config.yaml
n_layer: 8
d_model: 96
n_head: 3
n_kv_head: 3
head_dim: 32
d_mlp: 256
vocab_size: 2048
activation: "squared_relu"
norm: "layernorm"
norm_place: "pre"
norm_eps: 1e-05
positions: "rope"
rope_base: 10000.0
rope_fraction: 0.5
qk_norm: true
attn_scale: 0.354
bias: "none"
tie_embeddings: "early"
parallel_block: false
extras: ["some layers without attention", "local attention windows", "gated attention", "value embeddings", "hashed n-gram embeddings", "an embedding shortcut", "skips across layers", "capped logits"]
init: "normal"
init_std_qkv: 0.0413
init_std_o: 0.0
init_std_up: 0.0413
init_std_down: 0.0
optimizer: "cautious_adamw"
lr: 0.00223
beta1: 0.9
beta2: 0.99
weight_decay: 0.0
lr_head: 0.0132
warmup_steps: 211
schedule: "cos"
final_lr_fraction: 0.1
batch_tokens: [8192, 16384, 24576]
seq_len: 1024
doc_mask: true
train_tokens: 94470000
steps: 6370
dataset: "wikipedia_en"
Each number is 128 + 32 x the weight over its row's rms, rounded and kept within 0 to 255. Layers, rows and columns count from 0. Numbers have three digits each. The size before them is the row's rms in percent of the matrix's.

# down: layer 2 MLP down (transposed), 256x96, rms 0.187, rows 6-74, columns 0-95
# up: layer 2 MLP up, 256x96, rms 0.207, rows 7-75, columns 0-95
down6 099:130142089138122121166103191075106200151101108185114108105163084149076143105105162123129118135188141066132130119073110103130159120124178104095138128103152194124122133187088112171109200061164101155107126072144121127124116114137086105124147127108099162089097139154157187171117089155141163088
up7 107:122149163072066131135080159122136085097101145183082077103106167130097116153132138149155164083133091120137134081145030172176185106130123160162133171141123116132076147086094136200138162079117143095125074094152147129130120147112127122160168078184102107109129143146156119135178120123164086154
down7 107:113133135103169135122146086137121119126146140165110191171133131104111079104113140107077156151106131189045075124145135111156098055178119107194111085093107136106176187131118169155184098053113111167149147153102127130104143066116103116091146148146134165175158178143165113101162109127081129125
up8 095:224130124154081202150095140124113138090151077152073146112157153131143146131161098092178169099084117123122156177119129116131123102149085151210083120151124132127105106102055120138168098100139059133107151184045124103148121105115148102160146186136108144136166123123118123124104154075156136131
down8 097:148139076133145095130157137114144194122128102124085158143107153125164164143135120100203143099106131141072137168108115117126133084128144130156063098186132130148136037147048149130098131146140054150145117108106140100178069128109163126078124169099132130134139066108134121208150178124127161173
up9 102:123089125118097099164123100085127129112081162133141174096029165123140134159138089124093164095139156168168128081089189117165161094145092174156119186145152123103128142117124123104175156120116165101124125110165128093075118140106154081102171090196146138139157092157196166103076142152094161167
down9 102:141112130120153128117131198135143124069125174109098089143143158140092164112132084137107116172166149117101090132089136073124094121162156151116143152137083162074170113183104190142058106131135135116218113139090107068108102071163134089135166165126077171126120123104177191105107155116159103150
up10 098:147178140120143166102077081123155106076067063141106029144128105136190125161150128161118173153118112167110125163146175137124087160151130183139138166096083124138088077166174100134176104170094081086134102108137116150176117135099135101108161098123170158108124116068139159098161105130159128146
down10 103:116118156107114092122143131145095157110095140158071097132131130132137168143133099119152125123178070144107151093107153096132123088162129174143190138148112123104104109218185136095178120149104073123108128119147089092125156181074059091151193101190133163085138138143089197113067142153145104099
up11 112:179119087114133195104116070159122094096144049162129091161164154170159098113108164157139104058109084133194118175108147155144099105142102121117171151124106089125113157074155084085174125170125120152099121118087121065173083120129111090096130120154165103131150142139125117137203135163154133181
down11 107:135116124148157144146136145136115128082152157145127132155117079119130073107155150162155126118087063111185091132041130126156130124111133077138178139113157117146154074161175099099128194165162136173106136084142081123161100136174099106216099117145170120129140088104057129150148119137158076058
up12 087:192157130133155113179054107137116164100127143105112084189109099078110142042101127197116171124122154122096081105134130066134129141111163184047121141133156145117097126132132151123116106128176132158132103089104069128129092151145138139160183134192106162139091179141110083133140129110134082166
down12 093:088136144110151162106120103145082115099119207093119107124131131171119137094119128165157150179115153115125062152117095088120148088069092192176119113158116100135130237082147151083169107146079124139130144117206061138141110153126134148118131139130147157147106124138143123120075119189185110087
up13 101:158189162097149165161129080139113143187136095145179120118055129130109121091095161103068177129130131107184129085097157182138117154076081169181093130118129110159140118133106072129076094137160171151099141101062140127089065092116140117118104141181138092147165133098104181127149160101133109096
down13 099:131133132156144125142151099161084110102119119159197045128087126134190073074138177149081142163126117163142085117094140160174127115103112123207124112156161095191159107156105144122112123181143121135048133125139053107081128145156124184164149103170116086156143103081125098161110139099118121131
up14 095:137114078155075174133120145095170130119148142149158098124108110140122125124119129156167110069167139119145137092197140048153122112148156072075143176125163143127132097098121106196054123120162145113133089081125137073133090153146124124138128105152131144068181118051090091162157132144121136213
down14 092:142130111132209166108112165116120158095071188105111128072109119115122168067088144148115146164144121182159075149121124139097113144150136134112113131117065168104157165066112072139153197163165150139151123121130097170082113134183145154151129144055116080143105074112113153137118140130067131074
up15 101:098137195143045163112138164119118140125127103158114135102065173125146158123120071152170129161141153141137174125021145137115148137163141113122142146150159154155074145119077096111118133155166158105122121074095135146175162072090118135179142172146092113128075045133100111164086115158124131141
down15 107:118103109131163162120107131138111133139120137090093146136153146133156152155085122170147148130179166035111164143101167076136127129156090151155158169153086166121188123189101131123104116120111078078149053164130146077084102109100172150118034173128067148100150166137147169090149099121122125136
up16 100:171156122131083159163108077121112078088172207093132174133070179110108095121104118110107163112126145090173134139136122137132121160147094164122125076095142145102098155122145175073121104177174120137129129135104159111115082112045115080159132110221131132148100144172128073143152157132191109125
down16 103:126141119145093117137125193140104098110167224163153110157093147118161106110102121117130180141162123135090089124126153140071110146196187150105079102110155083085146142097136124168154119143181097139112095155082167083098123093129076152138180136156127126082090112122100095178147123159123161041
up17 098:151153137092023118149172091113101130183060107136190129113193160191062151102133084152137116084140149157136119171124109122113113125178150099121136116121118105109139143057106156117163092168136134129111075123123103192097168127119123093125130143187080141117138151103162086143166152082137102114
down17 100:125142094132105079156197107127080173146086128117164062160235096157147130110162073112144100099212133126107093155133147145111151155119179100087116113150126138166157062148171142122132111101115115121115093142147108158128180168113087126169067145131105156132127099123129162168120106095173131081
up18 091:116099150146123180116089117167133116221174095106146143077165135108137172095099060101108127032126146106122123131156121109090108088125107192161167098111155097141160164106115142133144084138096163101113133138077132074084174091147107083081166130150103128144157156153077131164140177125117094158
down18 096:123097123093132134133112072124122128177112147144157136145217124126214142134178147127103131084136116120157107114118125092092082120104114120167131117114146134113209097183103080097137108131161120098145107090202086160103185156183108105135053109062100109146158173135110180164146127145118139097
up19 095:169106125085162131126136125139115103124079065164178159106127093139115105066204119093111093150075108071124113152156141113115175158168105155087129160088108118186088112092105151115211131165088157115151088133131140159145072109123143143137172084157121080125165175145104175131165103073141135154
down19 096:149111096137143117132097116115093092126103125116156125115152124130079140148187098139161072127132113106110168132152164138110178156195098149104174170166145079128086110152140200124163105166071132131091120151195135170119105084092096106128078051127129063091131141155128207141151092117186144111
up20 095:145171137117045114156099144170113114097135070142114154098111182100156139108167112136092093131112083140142149126156161157102159088097103098137194113120118119104111194106178164133085106120134101122146051117139150098090115098112140118094221161138067144159136116125159129213150182139143106145
down20 098:097201158080091138124120153104088120155134156122067161087168143164209098109120074131130138157118131161137144167110169091161160144095094165167148133128125076120112169150180103172145088127134137086148095108087107121113120135149120126155081147108033155093079083106181152175104153142162133128
up21 083:136078129156088133147090117172178174126144078119144120149102116090149125128124117113071142129089135146097087170119118099128111162141159094107202143098142138071098147121154063159129077158100108170133175159111127171122151096094127108101158164135230139147134167111073136178118139086142062073
down21 090:122136089120079062131152188191152142071120147116125107148134141083121105127130111118180156162093158133127150169128150145123075116160163121098078107100097152167159158156073151186108097089090112109150103107206128150129126162121087185138071142067140178147091100064145152124109149170127167110
up22 079:113106149074076163173135122131134134151094110162178138128121139171106200105139145120111081064112059116126108125104150125151140148103183090082105145157124104173120090152121124089106125095111119189127101180035139171140168151124127145097122132150134150124160196128125165150196133056085142154
down22 084:039113160176144101138126083187168137105178157117139114163127101143083145101135179107172118140080116154133117179177154129125090076140155149162182112158109126146098112108143138126090139080097104151125133151197082156133096188131104115147129116058146188130128153086128108141075079097113103078
up23 105:189112157088123142144145167158096101150170117128127129046048120160082131119180135169153108123111097112115105125180074155164121103112145093098115133101075125191122173101102127166157113178086162157115161141109171172168110096128061166161162113128147127113154109143126082066171149081111126140
down23 102:146081123113094086150123115160142119140131082092138101193129172171096068081172130120186129152144129116149102126090101093126186090167111117155079117148120132059101126154092136158133170076138140099131142129130096133088127159138148077103153143051110221149199171165127148151120092121157111103
up24 101:135065064130129126149120181128169179079056138130084083155112142124083123138056111206139144079145147134121116168118180153077162129106119118147136114226153153155118137115162091110119118130118121120158128086116114113101096149068174114102149141141193147155113139082112182157155138124086119143
down24 098:115163155086183118116110151115139119113152168126175141054120091155157128144140131103121156131110168139131150125094168059155171121111117132055130169110118144138161155082174152068162165168175108166148175088137114101185153124142114122169089153067105109069062119150148078081108130081129131093
up25 101:142124171193105144149159141154178086106096093172143125119123186115159084176105120086101093078108102122086139135163122182124098159160133093086096143181122084118087189129080140143122137126151124097067124119151104194122096103121108117138158170148195150142171123150083055131100139154111098074
down25 101:133145165168164138140126191104145133121119141085182077173101110082157134148135122130095138144170153126095134097106150125037066075146117128105108124145078123157072191132143165101134161148112069123083184129160081120131120147179144130133117145067176120106191078168114103147124120172106136076
up26 113:076136092085144164158138073140174114134073091147196135119121154088132112151149129140164085128140125141115132113169096083170134140098121162162127197125133157144124144129157078175081074103082087101130109128137165100129149120060185142135159128165202111189095131062137096121146081138100083137
down26 106:112146143110088084121125151134128147091087182130103105128133152188061165150003176070175114159126175188078133122099139099120150153112159187088153153152096144116143107115046134119150137111132163153147126137120087119125146153163139122083098145089180186113135132105164135119118136140130099107
up27 068:193102076151088120093165094185092121102085168109103174094149153144067137140167128068145096184155149143113117079152084106124151060126150144130084132108146167154153090145137128111109125136115152108101187120130075143096105136135140090109134083171122159169096160191090161098110168082153163087
down27 080:099044162069129125104084132107143125126174152170162085163121124148108123161092102181114163078166159122119124167143106169127123137152122123126162138160160189086204111161045147129138155093159125144161079122114132103129100145151117180123116106096161073084112157077158107189175104139161115125
up28 103:138093129155099128168075154132125140170135143109139184082114179070161104167146090108143116053128129125150143090151059103208134103106116102131132165124128144122174177104108134139107141211149129127054120116198121090172088108130118137076124140171143095159108149117121090153083129181166154135
down28 102:111144173100122117107132155122208127101109206154127109169127111135060129120075141058152154122177105116134045150105145157120122145139167170063140138195114115130137079176127131173087125095110111166126119183114128137090136165190074094134125167099146126116145083103095099107168144141114102156
up29 079:107107056103099138106151153178142150110104084137167049143153170102153135148118141157120117130109147120176107110152118170108078154133130108181182102150164153102107166074124130204161059171055092148155106157145159152093152126140106138109156092133145196131126130137136086103105156142086079078
down29 081:080105142131091140185113203221117229131170106123103152168138154083126130171116130153152109174094177153161125138124124116117143152123127082138106115092089168159114162121121099128180114124110124088096130129157122113118059171109125179108072109090129141089077069100146135111083131157122129157
up30 095:153166081066106134111111095140139086114112095154144085128077072085091114086123149143155108148079144103139148141139155113139109136095076148163144139145104071172109195145083119168109131144131093112110181178099093164110121115131187145154181133140172138172139171140103142186104039096177106144
down30 099:091174104128104114147088110089124165090123106112162091137104111113167094155115147133130171184122120134092209145147157153078173128132130152162074138171144099171153143138141110099103187191106073142082124120118061138127127125155163133141119047110104112167103143165097140178061117136157105200
up31 108:207136113073087131129108119121097089157136118108094136174099118096147159148095115121131109154081108093162148174113153140092120113119116135097129125144057144209112126103098130090166090198094159120152162184131140099151132117196102106152201149203100156162115124124191123091174099110154129127
down31 104:167117093103139088162111162091083209140147139099135168142044100148139110151115132083139086203104104101142152178147154145110151116184118154159092164154115183157111079139164120106160129116103084127149127162165112113177075107144117125098108131158083188186092119139135128126103081076088110099
up32 090:148193149150106076091067115122133077142136119116128122114145100112144102148163111122112136144154114138116083142142139170087134180146070107208157114109076116084051089104121174179158079173114179127153138101082175189163149081129093093115150151147091079110090091149120088136137150158131099118
down32 099:101121087167097093143125121126082170127117112135151079166148111194138131147177119135093076156211132139061145128139178151138125131167123141169138111097131172123101135083119149123152146125115117088119111098056167135169105103102085119105117089168050147107114083175176099178064170138148161159
up33 095:095171120143101156112143155106113130166089083146116153111133176132076144122143169094123112101152121139135133137091138079126103202188102153093080060170171119054108130142104140080157155144064137171152135102103074151088161105098184102138157124170140143098125173104167158067130140107188138100
down33 098:168115147139076110109143130164073131084153119136105101123117157140077120147131130117144108074151191043119158145161148111173063166141166095083146069141193143128069128112100134070110135114118135085119179124141139149123161122154123161166226144116166122159157129090114139072145158077134138118
up34 075:181161132163091188176137081130081125163133073190136104148164070117145153139099122142081105079118028125098094133086110078085175119111094129118144079125181175109142138134156139145141075123183140144148127102141124147118146060077116146134140139113106093126176151121204134102118122124129124134
down34 090:085108115121150110148159095145033121140121128152128059147157089127154110151106157125111163109147171083063111142120158059143119112157172105117103118123171207145159091160114129181106155124163137123144136095131141115142169152154119136152059117050111137068153087137195171124150103162138147166
up35 096:141139083086103202147128096115139147130094114148107138119072106127132115114166129145180083089123094101118082144096139130120083167130091164130175049099149133189099112071132186148113127140118118121155143063049136188092165120116138102149204150134162138155149188163133115097157165122159124144
down35 097:095157094093099140140105112126110156110097159184110118098063106171112094113141068180177132171120052115155123161121159127064081102121129127137127068112177084145105085085181163139139160116166121150108120127099139167096152110147168108153143124086171157153074128185143106126138176106145101203
up36 100:153149178125059188093117115144151093171183079122168132109115183085105121165090111102101119148143119076163090157134169153073149181089118124126093089152114101129131139126125112160108131113136171088117100120125205122099090075188136112162163177152151131195143106133129088124154079162090082115
down36 100:088110137156103097113141129131143141196204127113151118163117157121120071146188135106160120142208121117124106081111192140093119100071171122108084117146154148142112150167163085150098162090132079129063142144125167105122123130205109131169103124087121140182179078138134080152118100165095097094
up37 108:094113062160129098175131119171136121167162123129162126196214169101093131114113078052095131086155109120124135090085118134159148132144104157084119131184130100088082114112059116159133139127157115085114104148135177122149157099116171111151158162146104111163122173086090107098134081135154151054
down37 107:120137165088166173136109111142129148124130188102098066067145112136149130140121117116085122169130157108207096100128191156101140058124147133122129144139083098125088136130132164128114102112112132117137220138116115152140127104106149149081166159039097143142158161113148198118104079132190076168
up38 098:129140107147056180126144102169139060160138099131144133131124205132122141211088095111105117078119144161168149164134093100140094157106114141147132147089169104146119109196156117174136029083097168126086086145135145123096114113115165101117101153136139110176139184122159091177161121153167125121
down38 096:131107116135100132148117124169100104119135112099124098211189159190098072096099174136148102135098084198135040094160136102108135157108180102156140116156141069117067083173154115141144111119188097075148146139118133122136131117197163104153113133158091102143125115169162126165128097149142089096
up39 118:140106137122107159133119107167177118190097105054142172101113129154088140093144067157072143102090128097147157108096096113103116091076102112156171154132107173174086123138122125113128041163084091136169144152131151083125134127130150160118152210197176113167140139120094093158171128141085107141
down39 111:121107143107066085071155176123165104113128163089146174100138100164129134143120129101109133143109068133181133137142090109128129098150189140156129114118111133126138142166131102176168147145042064158177179165115192092164093108122116080194137152089172136059087075121144154129124158107155116140
up40 093:117122101167096180111166165144132133122063133121145106139131145044136116129153138130095091124089152142149132122160087114111062139096144160159170125172175146116104140041142147158194046153102115120146085153150118176104140098064168159140182113169110101127132127143051093116109122132102118091
down40 092:093139143146105183133107185190091176161162125131126146160119124070146131140115157166117121144100150157159136113155133083079123163122155124126168076159096183133100167106109092069170092105166091112150127109171136071114074189179153163103086159088151108081131049107143130136089097146091125137
up41 113:178142135124148159101102182136142098154096088110106137140155067090056091174130151087111181116101103099189134146108133148132134092035150108110130130123111130077140154152093171115123093105168137142137141086105172111129212096196162075110185096174128116137125157135147152161119138181121141121
down41 111:145176103166106076131120161055138120107151119138101115183127148160090090112163177055166122164140137113152093148186061129120166073070145129098150109136078119090115116130136119149140118071151153115077100147180152136125116089185150106173149097159115140099084106080143118166163152141168158180
up42 096:137187145080075152129156098128139144142191102176102122092106110128114133169127111159112094132151096100166113128160117080138091150157131136088112156155107099145122126147107129137138128168174179150154056082126082128078103120151050091130156106155151193066132214155105125085146118160105073083
down42 100:124131180127078086104165111140114121162122138201087108141120125100155117106142125115152101135157123096124106107196167120086122107155072105207083135125123057166112122135171137116177159126149113122085098117173056144079160124150092114201145179152166150097101090161132074135109103156136075155
up43 112:148159104114114124132081164094108127122089106142177080104141156035055099166190107137106150124092085124133135116082107131119060152163104160157122144111138169150103161108162158144161106162153113149156161153086183106189111128102152185092136087160107154156159159133085088160107136106139083179
down43 108:079181101179084121126085144136123151178125092109119148114203122052145077131136081134179140165122104148050139092108071106181152138210124133120135158063104128120114115144122165099107121124144101124138103090122129151126078193111163085090118141085136179122115154127148153154135149170148081129
up44 104:160128186103174139152164131146175097155102087121112154088121175141110084127111115097078068114107039162129122162148073161137106113136086148145107130142069137159105106157127188140090094141048105113141102183073143119092173078148125171111119156122171161177134145143099108125100134156077143130
down44 103:143087145127070126111127162099152166139138152190155112079111163104089133133139163127150124156179146023109068147149177091124156144150099129099079120121168140160165112126062157200169173112139121098117144135107106094138091105156117106167106148049134147101086062145123134167155153119139102149
up45 086:112107146150104141166102131105160103100144067141162099133221100115067143148111140102125120091137086133121167141137116109111110148024157173164142108139128110097164136182152145112166126101148112185126109199037140177167146134105194080131159151135148127105137148137123092162134135136079102106
down45 092:088146080113215114187116159140127167062119131127095089155170138140044108163077182111120111106151111124126092161140078124165101094077191107143155100117165138168110112129184126122105183099170106140143103129161126138162184135142134138105128130156166162097116112143181083112110065116100108120
up46 091:159173087117135110108110086194176086135141057118139100099091112073131153129132132128114171153091075122160152149104157139043117158080106174129136115114149161151085170126075114060162167121141131182134131166098170089147140100154130148069177170136133077137112150119207122110120137131115154137
down46 097:075155088145138073085120117143124161114135049175115136066112125158151124105118162095151122224158138142090156132086164088098109131157062152129134147106140182093162161166113126084154122119075116165182097122118154090101080101081136163172176154139107149170139102126161131152087152133105137163
up47 103:165146139160143152129167165159073084144114071106151190136132093105124091118135128112100077147141088135141109166164158106151148111051119163109152104115081100146085173115156211121146107091174174123105057168094146106161157119108168085167138171176108114098149101109096145105128168119074089134
down47 105:128157120124189126133095167084096150142164135141098146119148139148125143161161163111138150149134174140110084152213124167174144096096042132116150080068103140081191089115115131094180086116192126144120150141168115113156107112110090100138124114128159207129086089117135109148110159065088103089
up48 100:121116073072156120148100122109094079153131089142088111120074130172143066125172159117161189151095123139197141087120113141112213129157113194146129096178168152102102116077108135120126138083098157149112142113132147115193143134088182137145152093167149074165122091086115083155131125115146118182
down48 103:067122145090085136129088069130127192143091117168144118145095123107142078186146147119147128186096193133109148146130075103110168113163090130097132169176129175127128115153121135089083134148101167153130125176115102128117124128125107128102154094176141072090165121132034083139162137196118164185
up49 112:086091086158103163100119112137171093122165138159127146123196204099097100147164148114133110059078123140138153114122116114098186136115155161146137133133101132103150170141131073141140095093170202108109094183124157134117122105052077105140132160138164187153099159114052081122139103118121078148
down49 100:130138109156107126110115076114153085140096101151111108167185169158094114170146160149147181109109078144133144065147138185129111140129121110128165171198056081151113156112131177106118091171174123072144129077153080121135165127119096126102167166085115103100121137086167031123148117134171114102
up50 113:140102100142139186135118132157121081111114067158193076149164139136173124089166152107129117086085125169132139161177132126133126132102092137115207156107120092116079165089113133173096101143165130158103073145148166105091102062085110151183182153136128106172132180094105083079108080095120119138
down50 110:123100105134222102152121134160113147109101130161139157102139142114136102125136154134118161128151116115113117109173197113122102135075068161143131160160085123158109120167144145082159121138155058110134126099202105148117143141141184136198066136066142153113135070146143062075096110158050135138
up51 104:153117169149060133099152142103124082139173094139120067164146133115175128187136116160056098104107129197102120133171086099098143132115141156120190131152139124037102112083131147142158133129142229140144138131105168119158124121091157140170161137145121146093125079145184109155134124132108063160
down51 102:097111172141185081173135115143065140199113126178111126171140079171113119126144164146132153066161167156043108110131132069126165122135158121171132085096117124098197113138111085125080141146142148089118112111100107134136128149113120115156078096090087157116174170150128100127148117146114114221
up52 115:110108171131151127101092162111116070110190095211151106161113158144086179070153153102159088100092131093146136089117155101157069111084160107129095118139104152149168151135080079121109141092128173177080147092203131131167162145162134121098163110176107117134145114059130125134105104119096139179
down52 109:173130103131202140142138156155104190138153183097126120118126059148080126105109106124167151142147108107068174148155151109091175119134092150144116079110083125137118120082074100165160144136089073071168098123130140186099129080150194074133093185144131123129144162110155118084192134158123109132
up53 091:144110137110061198131185098158150116162077135135146142137147121134098170102130179078121140074098184109148165135066133133126098126123156115106186124142156102095153157039122117110127134129147178128134125113092101158181075099153104078074121140209167092133133117171089126125167136092124175132
down53 092:139106131184100162150129117160134098123155157101131097091133073109045095152145092078167121106111154138134157144126085181123097136122191088166125144124177141120179088084141135102119082177125170144123127182137063122151103127156079104126046176158147113148139081089135143133135153086162197126
up54 112:139081071126095091110105110135118127155083075151092146108064127129135117122117166152118144064141118133129134125163148144119131115089147069147178146193117149193106134155118063100124123155168147154104125132081152122156092165118158174048156175174172154092127149087183054115164133155154091132
down54 110:168140138155084123076166175145129092139173121160157145103082160144092099180060160212112113150141103118076101047161099108104177094124121140130134103117153163134159126123104113154094146086179090122139167123143130098102123110184179127192098142143182136114134057096139146099129122099119089096
up55 087:196178095154102144163138072110122116146116164094102134058117136123100127125157167197131169100100136099148064152041113132092181108153131154111099135165093121154131137097125114105164108173095148134128127160113117133148136104139111090097082160179167120122061142196116109053139177138123147092
down55 088:130084124182085126067117179121081116169142191117157095118117110120125090141097111159148111164133151088115061136069110123134124123138108152153139159173150084168127158112092114127167136163158039157101122141119111160124184067149121112139127187164188104144137078138155156139100130122173141044
up56 093:194147113142077122151118107124143095183130162131107170125113122123140128133132096160040146112080116095155078132109100137147136154168196169095162153122116087135063128110103094142159099161085138118120063153143089102140094096074159141171128142168119127131043117145169141115154180204117156108
down56 091:129117136199156135152140135101091118192083190153087118182142126164167098123088115114080124156104118136140082099163083178125138161109156189149180086202119044159053139150118098128134086181165113099123162097144102141118130129120136136144110156106092144097149088136167149160113130139146122073
up57 099:136185112108084127083096106158157095126088042134178178119175140083126128112094154137142126096118090165156180159172151072171152149159097165134147099126041173153175135095114096084118137127118129128115105108081158132159144092148158144109133178142117088086136177166096093139184113142132166154
down57 101:113157117104113121152101157110140150135112122165163147077056128105127132051090154150155190106133124161128206168157126086096168094155137131139186133164089199131192123095126117127141140140116083058145140096119120079141091124166172119176093170186087105119081123100135090127148081136125146106
up58 110:157180145080163134117141114151171107155153090117190167121091129099147069132154144083081130130126096145170110112105121148081159137119158148070074111128085161197067139096150044139162151121148162182155126127159147143136168087138115113100098127213110107160123156095110119127103082090086141116
down58 106:074181117153128116135091146139113119151145141133127146112126132092127096100130117149157112126097147146130175059150110196138089137091119100124162128130112213127173141166134065152189114085102164119147124173054151140127127100072117144152088116222101080137148190114139142121142063122100161083
up59 110:088075128195119179128135127121114095109164123147122120184068179134039144183089126127167148064102134145138130146091119146143105092140112142163108122135204120175119126129112101122115155164098116107096128132010144152176115153112133073164116137128088131092139134054153153127137118108126148149
down59 101:186155133157143104073098102190146154126159103084097098091130117081148141136098168112151114146098156066123142150154171099135136168119142108086115103162063124132146114041119159146129115147158174112133161068178130155137145176150168128095110119108159074105148072152136169179178100082089108090
up60 098:117175064087049185103134124090139076139105077189115120114215153102135108111131129135130148048083162148125137139118088122114137117126094176091123142140109130104094137139126147092130186113147168170114069125098112124148093134104073157129154129156128111191125092129134162111186176096174136163
down60 097:132179081113079118133152109099136122111118162162139157106217141118096124041121111155118103079129146144102132122104123125147151089152076143085166156145098120090106098123143193140117201110136120186131135066096081134139102124117114171142171168162130072191135068094131165152165132088168148131
up61 096:157159109142067167103113132138126126137110084137161159179156100113125152174129060105077110144111114101133135168127144154125142100092168076119171172093110127146136177023104145132119105113104097116196126172125145177138105143126133107116169103137116118135138115049162090133151034126072125170
down61 096:131200096169137135100132108136098160122092116099110155137180125138157138150131072105131088183141133089132121166106118120141175061117180155128147168151120105111093080153139108053156147110120117129183177162160160133140088180086105042192094142082104109115100081126151126144166096137101091167
up62 100:133094169085083219139118124154101138103113084163118075125087103095110142099126126128122096090096061095150107095114164090158121097098160128095159112151129153186168151128113090137133090190121130154102150158153095076152104136135076112081175142174133102173166118138103168119165161211086144131
down62 102:133083087125118124150161109130167144091154199169135155107133061146073102176083159118087150145119048075127149133108131141128104126177096146148123061116121082144136073146099172151159153145123109152136068080192130167124146082114168139109132161064175139110143132104142128101153136193166128139
up63 106:144101138110097145145131148163149093160106130136087168087093114114150165134161117114162084120124170077172077109165089128122085083088087073103161189135124100136077214134128140158164111112089149104189100115121196125143094134109094121151143126133181096074150122125113182146188093148103099182
down63 100:153113118129113093096126135111154066137166105090119166144168111132130161085148186126116121127123039168113217159090110174153132109170159108166088112144116083120157137129139132139070121057115150158165133129097129098059075126066129108088151113127146183133196171139114135171143162138105128161
up64 118:096079119115158217082175140179143109145150064105124062105143134095114135186152123110172110084119160102139165161118088149116145154086168095104147200104167137135157126071100081116112132087137181139127089153119098121113146097124118128135129135187189051113146159108137124134086109129097156093
down64 115:144137164103194109101128143101176065117119127099191135201141081099099062141194167076111188150183142224142098125112121133114123112171100103151122136097151096185126161137110165144150102135104124152142072112127109160126088121101122154099136114132174137078112121108110136140116065129155081137
up65 104:141108127139145187116152144128101025083171070121222115140122143114115104117145121116164101047097103120101161148089160216100080130136105165133176123114135098148137125134108136145111128125186145157159171124079157095126139124129134098138128161155098112140154107139059098078088142146140083155
down65 102:104136092182147145145112102101128102122164178119101156140151195137140126121162122112128105105129131178079168086135153149054077130147154117129111109114063119181125154100141189151092089124212132137112162105066044118157136158172173084078146101079107141120127141147146121117112156169102078117
up66 086:185098086067103094143120169162112117103182117118176133160064154094094101104172139168153139090105060135147107165153120097132143109163140063121122112178093133097176146106145154134136109175078190136115161128146140122125121142109077141069109096171111126103106165128103094126143195071188100138
down66 085:091135148175138118086071151144113125140096098159136128135161089183110100099133135091114152140112127121048148097149152159090090163161119113154177165136129130159128144092083125116112098152157128101186147040107039144145160140152076110145143166108089171184160151150174094124084107176175108133
up67 097:165163140160096133153131097084170147147113119166188160081111173121126149070134173129145119121124164073142103082163144176139091102081092140133129089086166138183078107155120065063133123191087133075119141131099090145133191078155110127116154119160143114135149207123085133142125123097161151148
down67 102:089087121157107139135110117102126142128129181146144164106082117099185157131161121135110160145108122129121175133182156152124025134128123097136086074109183115152143135160183080094136119176089105091075120143195142146095177173154046134099149111132117112156136159094123146199071130127127142096
up68 099:167148100103079116118073146183131162094120131105141172153094158141137131156150060153137088144118160138169108176148119104118192125096145101082125121155093169096091185131150087144108087171144138150134127109087141155133079109079096124068210097170140163075152169124138141150102192106129079149
down68 095:125148118111061116072100226154150137089087103079154106147129127140091148153162087136165192097075150128136107147134176105102119157117131133124139146152143092131156198110082126227124106159096071103167112117137131165120126080112097205124136123127078139137110152066142159120117139132120157119
up69 104:151107096094120127106159117090138110197111091149169153136165129097104145139130095166120120161090158085105147191131142119102110142108163131111106109129135131176044183132108179139119085118119181202168145121016103109115118118095128124122152073110121119194159131134101145092164068149106106159
down69 101:104120111149145133113109136126148137170083126116117112118180087157138091140161146105140132195130141101076138127137086103137171121169151130114095040150174060156113108170158127160146161133132070123122169109138103095110152171070112061187137120067190109177138068154112164125115091083142105174
up70 105:152144129154129166122130108132143146140073103137134133164167175161084123117159149112131094083114091174130089102096095173130167091180097102162157158154139103086093116143143104132114078134125157154112148161117179139099125110043163126169216154149142120106161125160120061116154086079066169059
down70 099:110177086180109096100154109126124177115143160146124140160116132145155102144092113118133089146166144159100107140146124158151098178088168116148121127171120103151084145167089154119126106110141081142129108100106124136126173050119134136168127107000137149113192125096128119085139171172087205113
up71 088:183145198090091121150092129118092155122133099149185083169181122120129140156133069083161109147137169117089106107147138115103117145121143118121145124191150147106140082048104150158206143118139089176102089149119121158161126143177156115188119088153087070132154123094135090115119112154107047127
down71 097:116151145145132095174172098096084160135112110133168028156115156102105159145158145159139059106217148133126116152114128112134156160165193085096125060134158150129212063125146117113159123049107137129122146120137119114178145094096108119133134076074112119122129116120126162134127136095131155085
up72 094:182113129158117089168077149171185168106159175138099115128120092097155150109087119085128082120149120118141056157137165148154082082137124133116101235202119117113146168110098109154174101120079105146188133098143124127064101143167076103096116126161147088102129160120133162153155128146101151116
down72 096:105191149045107139182155107064194104118126119133123137106163147124092177177153189131123128127107095150136198145147118170138146109122087134147112131094138102136162137119103119137166099187168173089142135170150138067122154117073121072140124115074101152098097067108126056151096143130109115151
up73 079:167177067070137137150073133125138141128142104160110159172145147173110138086113115152144097150146131129140141118122116151184070136198135129143183126186096101085096125161105087089095111078127180179127101171073132117145140090099127099156175117158131105107180069140153175161091164105074137085
down73 085:130098077098128152155181105033087152112138148131107093153129183109135104125113115154164110153175124087109162047123094141111119095141184089112144132124148132122128199097108111160104150086160145107137123053143219126170066129137129136088168157126117138145098133147196146158093132124119169122
up74 091:187182165117055150097090087114168134152110063112082108124088126109172102135107154127086152081142103107181129149181141187173074129138104187107159124103134107108119192106131082115116163132170105122139153172074135163109111097102099104098143169136148138122134120123072135145202177108127103122
down74 095:107128104160101127143115143122130145123065114121112063140102132140224134122171157091138164131201107094150095134163142097095100113149181161103131130140114159099141141174128091176122164116073051140110173158147096109130096121132098145180115130166062135179103030139109116155152136110139091149
up75 103:170145149169137176108083140083134164096080151215154121107097099125173134125105148172090118077126136095120103119105111121068080133150114138118164131152099073167162190117087122104100090161075177092156142150135080129149109081105141114141154190199171090080131148153078154125135140152119136125